Weights of a small GPT-style language model, trained from scratch on English Wikipedia.
Size: 14 layers, width 96, 3 heads of 32 (1 for keys and values), MLP 384 tanh GELU, vocabulary 8192.
Architecture: LayerNorm before each block, learned and rotary positions, biases, tied embeddings.
Training: a variant of SOAP for these matrices, 3837 steps.
Each number is 500 + 50 x the weight over its row's rms, rounded and kept within 0 to 999. Layers, rows and columns count from 0. Numbers have three digits each. The size before them is the row's rms in percent of the matrix's.

# layer 4 MLP up, 384x96, rms 0.225, rows 44-77, columns 0-95
099:482479478501537536544392524520523478525582585449496443503512472510487452454511474475494502579593517613492560450595488520482555526522457532580460462412535461567515434600569586464569501482518436467437524573524425462525464487489548489350447519566468411511446521505465555583485510517547488483
104:495531524620556596514504499480430506564512456533476469503473480547482437437434521503453472463466582540422561509473583567598437463434538503494502618465443576468552559589510517435524447438507486523441516499410569517506503452490493478497442491474453457568406488495484642539511505465556491560
106:539457473473427431553459456495518492493535566510478439478552546560512508530460542536378460459626456498597560546517443540515469630440531538514553585563464501502583558502443484497509471505514518575526465466558453457454564496445511433509501454571480451452546523395531464409423564573472497513
092:509507491468489502566583546465470508594513483357536428509490417541517500458443544530406565516491525432562547378429527486462454505543460561647497487459518490447572522501418552505522525420557430503455484550447491470431521507534523380503579490556408491499454508497488504544550521502501467492
105:575444582534519521523499527498460527426458483441474522534508455506539428550515558512470550418577460455520611569455496469492506506413476510547517474485597517529499518484543496597463437578462517370443518530516495472495546523439429409511558422518424429419473588478428530540423571541447463492
100:538521500520481461561511512582542367522544525481488546498478490463482447499489386515459465386403463454487524576470493586646502460505377533493493475510520524536517598570466514466565455509469474478528489547622512453486522509574496528416507454522495424430569537484525522488441552580534503483
095:519525440449571510492525541608513473523565508527507494393600436520464441496493493437518538476482572470425476444518512451460557527498517546604498496432520529530438531495465533476485475521535479486454349464493508441451463546501525394448433533532449438557457485497621534494613467533477473620
101:484536473502589492500479462496482472504451494489640612514449488468509439530402438432539501391490496435523457463470558550560520479534471446508474464578503530547505597484509519427580533485533447543486518605544503496430504547587472539435419366538405516509507505524509561531447483541575521535
087:490506538476573483466565530477424510515468421592422466481478483552519531426459457500493552440442517536470465458509579523543523362462479514524523484481437503413501559559520474418485492476493609464520455523564533425486355525428556454487429517507482518471562463544463476524602530561565536605
096:522537481527522496517568552527403478483532515504526505484539492542548441567604571528577568590458568427454470456570505552494382542469389469565540480440551447563493509484536506385494490497422582505419511508462504425521458586475517547460511483530524580458443498454590449522577500490466448513
094:624504470512521569480533478494493522565474550492580538438503517531480485481495522506483455541567485431459429523416510528506445427401561535470488526481509491523431504498607514419392523447548525546511439402646573481563437531492504474423494556482430539524447559534617480548549527554488500500
101:540492535417489532518495469569407341567502608475481525465451408561484553540433426548484495574514380435558466500456428516602485536475587530528498509520518512502505557473455538492451542479481456556550480526523583406517419577497494526485518528537541470542480461504487500505543439582461440460
104:492522541492415500503499439440493501501461480540586471509456570539490555529442493508458414518564545511579581483458424524513471499494569458514583508531632437574505476472546511494547549528571514571562491557459534485623448543520551539422503521499553521451561358432487527588405520510515482448
086:503522455512598569531606446446533455551563462491441454469476462499393506480535554467524524452547474532459504520491413372504606525390490434535476496536554506535457475422478433543532503469545558580537458507519485462523475432534428516499433480515499408473517570445507469523588470555385530452
102:455469577495492488468470548498544411540461495480560417474561508556490612562547389465447504498551392490497552420460483632578551472547528536469480515446427493553522467530542529343568514509536467510514568508479476506580507472591467513498511441581455457502476504449499501495482455551572525446
101:524560477587533491490399595568530428496615497446517493479536512579464485533373532506526540454528410491473565509458493500480506573458549459442555514451454547541635528516561522533441521480438563532525416495574551462623454513519547540496554501402492534435525468528529479471473528501542475447
113:472513501625597534464538556503513496559585440496496508525551501488519508504596414423514472450501505471536584483494417563492474532490536541382477500479530549527449515479457572454471420460455497460361436449541561402540524479496588479393502532483496471451519474576406504498524463537428511536
079:522507610501428500502462458525510547479569550567480629423538599499393582474403448431505487448512457497429450511496487458542527469550495497417467589488560432508533452461534505522486521533497501513514505461504510521516580596562438463475434548463488396498535553611494507448505447565526421484
102:532534433505437514556526535437456470514443425563467532480490578515458553507579562532504446437512529526495525547548483493438531484499607551594498527561530447456511515402461507598493395497455475485388502501561501371526578562407467529462526502528549431436545567432519515505523575522543491562
088:556482501529503458558500479539590469529527456548545457438495503440634543453475457453547441460507494502534431447449450519392595477424486573517558561407515543524497398419442377479506584519498522483522467546609543540571479535553483583443478500485512529461502521506471471515487489442515452411
098:482494501491489468522561547501490511524427444472497531552526488443597469409528418535469579444516531554448553467608485591564492494547452537448550564490600513528498518551559539454487436439512567486469498560534454546480460504423463509491491406547394440565525608552396527522405533546552505486
097:551463486575563559444512575605500512548490454552596539558506449491527578456442509483560485476518565543430519521556454518542514475423533464560560538452492509538532416532448469596490442617397541503509473547460400420487540561599567507443564423497500483485532450498516542538541525486516559468
106:576543498500491489480543567433468528567463483485535521520331469536432519447518583507429502550448525598540463482543578536438453467478543478510552505476488493423580486444471509597590512548499482487536418494521508447497501516492571508459529637479466514548409387519467405528479450462542520502
075:577399526553453458483548529478496472407563579476540514569522553540532491515576444435544512466499538510504535541443553484389495502479516498401494501502447579420520474406382470532516524483566535518481467596560477463474507540433570462623457471492470523416468485447519395520465496444556485547
110:554542532494504555518482503562443438491509481482502600503537500443446590492518479476508453462556498526448473523432502648532380451451544536561600521516487479436476418427537554443489518474587481477551500472586552560512370566499429570506471517551510500532541511566459518490498500472437402572
093:518597531601560442531547421472491439494503479550519524501455477453534498414392556437502525500507429505448431525491544546564487451583518440484396515451513456495480485609512549484436474529552487467556580533517519535528378451483510510406577585489423529484479471502502452577570534463510533411
095:527459519600588559484548612470469577536480478584505564478479476499526490432474430424547475432426442552431472524611533489449569457457546576592511506425409492468483458476463410517508540478534407445469466480490517472522476522433496457512452520496542584452564475538495574452472471460540590479
107:501562463490417504456528536512551472613426545495581454520451605539572487533476475496508408452619422464575450533464446506474387544485531444492509515499469488496573547452449492518614594477523464508457416489553550376509570509548452462556497466542481516469474574529563544487499490540477478511
095:512449478511487535441486489534514467597481532508471507580568455488485575540571532521440559564468533569515503528554445500431516445503502576534421503433524406513454449456489428543496552517518544503587405512553465531479450548543525492494394561490415489417536466514567530540569485387401620480
101:539478551476377513473463531484482496512547497464485557464560460441535540509426516417474577519475537466586465438486487561645487563555487578486436538524494567633549415463393566477441512521476414499458439494447492521495466559555512499532534433458572462525480474501458523496488441584533452434
099:524444437501475512483465506501467384519506540460520469621559483620522563528484431530414498552484368507490581470516482471528535536536517473512521531485492488539488444447514531472439401528538549588477495530420411488516663563520511567404440520461477587456464527498453508495472458485553520485
112:561551516567502478490403415477484561487416474463529529512508556549464493457481466508511520500405426553479574588549447549522383475449413495552606491452498525531435520454530652501421464543549495518485465427503522498553458513470464449497519493555459470549420492502488384420515495591500524513
112:478435492457487495484479497480527451545600538536562574484451463535490514425496535480508578505410420498474531455545437441546573521524531479445599400516605425521535600509538486458513601496472463576386497448510546470524544537486515528440544432525536464501513486487474497505353461514432407493
097:546435452439531479576414538407538488445482398546553502424534437513445513560491568450576437547584457467499506430453498518514522436461502450372493544555483418474512578478476479554507536577475454481493496534439399425588544577507477514461540513504531584508533567470536518538563545493450449493
# layer 4 MLP down (transposed), 384x96, rms 0.192, rows 44-77, columns 0-95
091:485539564513497450494488532492446496447440517575524518447473625438436519463514464498469397407481481501459447571456480506510477479496530473467485426580448578560475527489548529456506457583462551484502457410404552492511486594515374540499420497519591565563566515592505459389525538516464495532
112:432483481521483476371471483523585573535535454474469479545548524457441578580424502492486462493598552422462494403495473513443477506446563565557455491442476570490569438422549477538457542466396437510480455538434535494524554524546560464623540484540506467561579460554551506513504426510458511545
092:495486513546589501493652535496427422501552368496480477521457501441463527549479527440478516442509522486501474501429476600651456462455442539470440537481516502500506572451525517466475467554545459486550483579403529549507476464560545554437474563565522613544436548514483426513469545452513482477
107:528540480470519515455460495475588487549498549502451579507510489443497652533502525604560367528492473517458490522486422407531519474465551384495472396593453437548459469434526508520459528451432579434536502442535519465439478534446466534446464450554560502500530438495567440576507492545453523513
096:502485573529522428510421495615508497425491541475567492525417504404569551516523544514517522542492546441505521475461430476448571479521476478482457398460445495437484508473513507412488474513314500560526546436376574509460498533420480493502493480472561536553535495498515446467504558379451494525
120:490544477576517561505523519499505463536479480415488533451417480474470500532413471504530441550549479468430525465420497496590480524501453511466477508379493524502523451552486426540591476349499440595491466585486522398464556509421483495506483466394547507585531525439443534575468606449489531518
087:433475501406459359519467541470451485518544474579524561387557512548536427519437498493518486545512517553553515501526472455560471435521479545475453327509481508431497447554550472476462522493480499477440565524532428592586501508399529499569434484590544445467550481530487438523515515527459552458
107:438612457502513545512499494406521453463414511473465514486428471486425523436421506474556483571517500448469487432490522515485587509601535511486535533444574483469561479534589492487578474457568495582452559557492438478479531603505555492504490398435414535479430521534385529520511620514457515489
084:442453543463478594430478477533511580481476519460525480487481539489533531456416484493499385509466597497576535484514409477452517569506478472495489534549573557547435560572579565606450570536365474497395561535512422470569465561466527496465494571544506501525425528487494538429467571463506473494
090:488519470550449508457595514578542501626545429560499464548555443525461477469511507562496482491407539557541428497519466487441536488463445442552419534521540557537460489511595474407580566542450470509513540565384530553558494482472543500543543496564469501446456498467513470382601476564529419518
090:501490491443465511477506590502515639524552373545415478549420460480452552463492516515519473593536575598575444470492440541448537429487441506559524489430437509508570449503538440450519471440505552545557586502563501452460476449507505571577503526473473532541537609410504509536502501454449492557
093:405431519508465431425588534497550494434473506445493588465517427550486563501461431510481526482475572589453456565469558459483538521530444400484469515456505483579526503444502581540457483410424479441431546522467482497551431493494486512552496454530565532593429583502487514534527429567486364514
099:441441537408495561507456442515495435453630464500528480459430581528493460511484470569582480498509501477523536520544531558476486547536507584452421463495426554556485534458508525553395547552560527502520503450622505459469491474462477515522485498456537469580600356449485468560497555589431497460
088:561514465476495391480415490599525553473435491525526568482552448476481500491480476536498423562464553485509573506513484553529469440577566513563461531444478446502522520527537495425501476445316465522495555504420559525424473520487573428584557493494531545561530430531451470523484550536580502613
102:405573439425446490433476563433478528582469546549436499528488451412591475557463504580461490498459527501579473508566552480531564400503457497470458463472462507523495590564481435504515540524530498521480404563407408489460432591433485518513424519508432447438453463566564456463521537511543513466
097:510541516454578460549449517489461512450563486496465478449591441506460457430468461507592466444544505571575446532545531460494358533388509505582565445514433454406489523584474487476416506517467542409487474456536487538501508530512500433594551455421480495520590479444439422478511552465507540446
107:508470542467412583452576535377467514540406503508511508528533549517483583518511496470508453427524470523446476499531506497466493494512570452487597421454517548552529559450477648555475560528600450514517501485553536492480423464595417469436557483516445504509488488547505451549638450486484418506
079:429425462544441550554511510460570491444434488565505424560447593487502559504486561569548621510435661530598518466536466493420529474546491478556510499455485566463443519508550508510469568455468441509467574555481462510388519472442546448530504531504529512534495506438515536610492456454521481442
084:454453568566533466461453453385589545560556569522551484560467520526535531391542453514569587544543448445456498579520524486525512520531459491475474480578478491519597572605562498542510573550572522414519535487541484565455474549546539575581545595504506529460434457488516441499472563523473455500
093:431431548471475544525500460543521496388512401479485440519486549535510514548518513528554493526435463444471460537495526420484485454463552470474473588556404504431476511544555578520489325494406439530569564500473498523463486491420470507545438512619500492493545405445554516536468556500420455535
096:450510450416519543480569545494538518505361519570543548512504531424459432403495414514463479480465525495464440576506501489450523511604507446477467433509477548488536549502538526481581512534416461620409468605537475441514457473465514538561524514599481556468566521545509522564556526465537454405
089:450503568473421390449485479545506511461465557522413512429488623501557445514379457561538481518515506531451584505393505448456488453481551475445517448513544599467460480403499446547416517518454594509520550487504452499514438466427520509444460519571499549447431478506512419475449482439496439444
111:498449473478494491465546503521536546408503531470435326481551439558542457507462438535456413404419499524559491468513469465463529487487448549365479525546486548510475589501465510504443379490441464475548524408545519557516424563577529471403517444534520501514463473567473483459534460505512439523
078:534512542491440422459476457506529491376509540452595481509499491572495534415504526550578404502501617514482498445449486473480532477530554428504487507555374502500525487524562539512608484546372504531518490545438531501413479475441560416502529446578557431511501571459588479419504524462488488473
155:449405499565420509512464488514510556443608470558553524545468532319504463605609514482457526417553514543489479540523396487545439509448527486505509490564540469529595454523502494443544485571547569559526478466506501602493432478516472591453464562498476504540536493452496525562543506536475456518
088:443426443451534391540466530492565538558425461519434580605475509497510477472401559573468532547491507463523456461408430490574437440560452566529481526434481503427512485550525492513513475478522494526547548425513514487473569469515490430543569403506456456470571526523574430387485560500523558431
108:408517513484553493544562511540544504405455483473534456522608527435527495509423602513432420492464597417527520503470475510434572501535568589466445473534508509491477432518534569523483460472345494592518515520507550490526480513543507500478461540606537492610404511549532466464506473425481448480
102:486416456481550490440490553470539490496489550505482490512520558496580475519448525531539501443488404499490418456489453511447494497482469390453464493550454430519471523488491477431463363522468630543608394434536521514462407492429478509618579529470437525566487532513603527526528553528513561488
106:442526549523515508551471500489527539384406496486555461552526513448594529551451545597565417477506437571471580523402474444487587489492433552499452552513561513495511490524566511473502431511385595555519480577548524511580535491417469531512520520489461597631518512487492493505504529527495476581
109:559516419461539531487512544467552477500518473553497484460507547539499423501485480414455498511486465526541503499481429478533505544502469560485624436589547557480397500464359517486455503556511522409470578461397503473498484530538604494482475490510491581412463387477478488431497448554568606422
102:539576472491478473448445473489615502555510537448435458535574500440477482457522462486485496577487509548580463576493537453504579530538525585557560485430474526503576364474533483537590460434553439474476482516410567458523513447450511492632567498465423527450517504536461488436509627498515500501
102:458488481500539506518336572454528544489490504557481504586485551460502448624561513498435544504524509534539498527582495536546475390489456492515537495552563468461484498575558515471476487582600593563522585461541588476577501558567462515518512422476547451549512446523401522482456464510579502550
120:585470471486498485455538521537504514490453455514485500595429550492529406524579511483375546582509495450497530500422591376472520507515482530386516526454516438520543442509416510485537487465551574478463574487450450491547570461443457459499552464563470482482628490530461587493535565452523478401
093:507568423513451587425525566541520561515573538449481509424545517511550511581548605528467459356446525520429488466514511498464459506597561544502490468499517452539517483505469434417558498530559537437528515500440533529477472401481531563537463588412438437531594526521503568458482447508527554571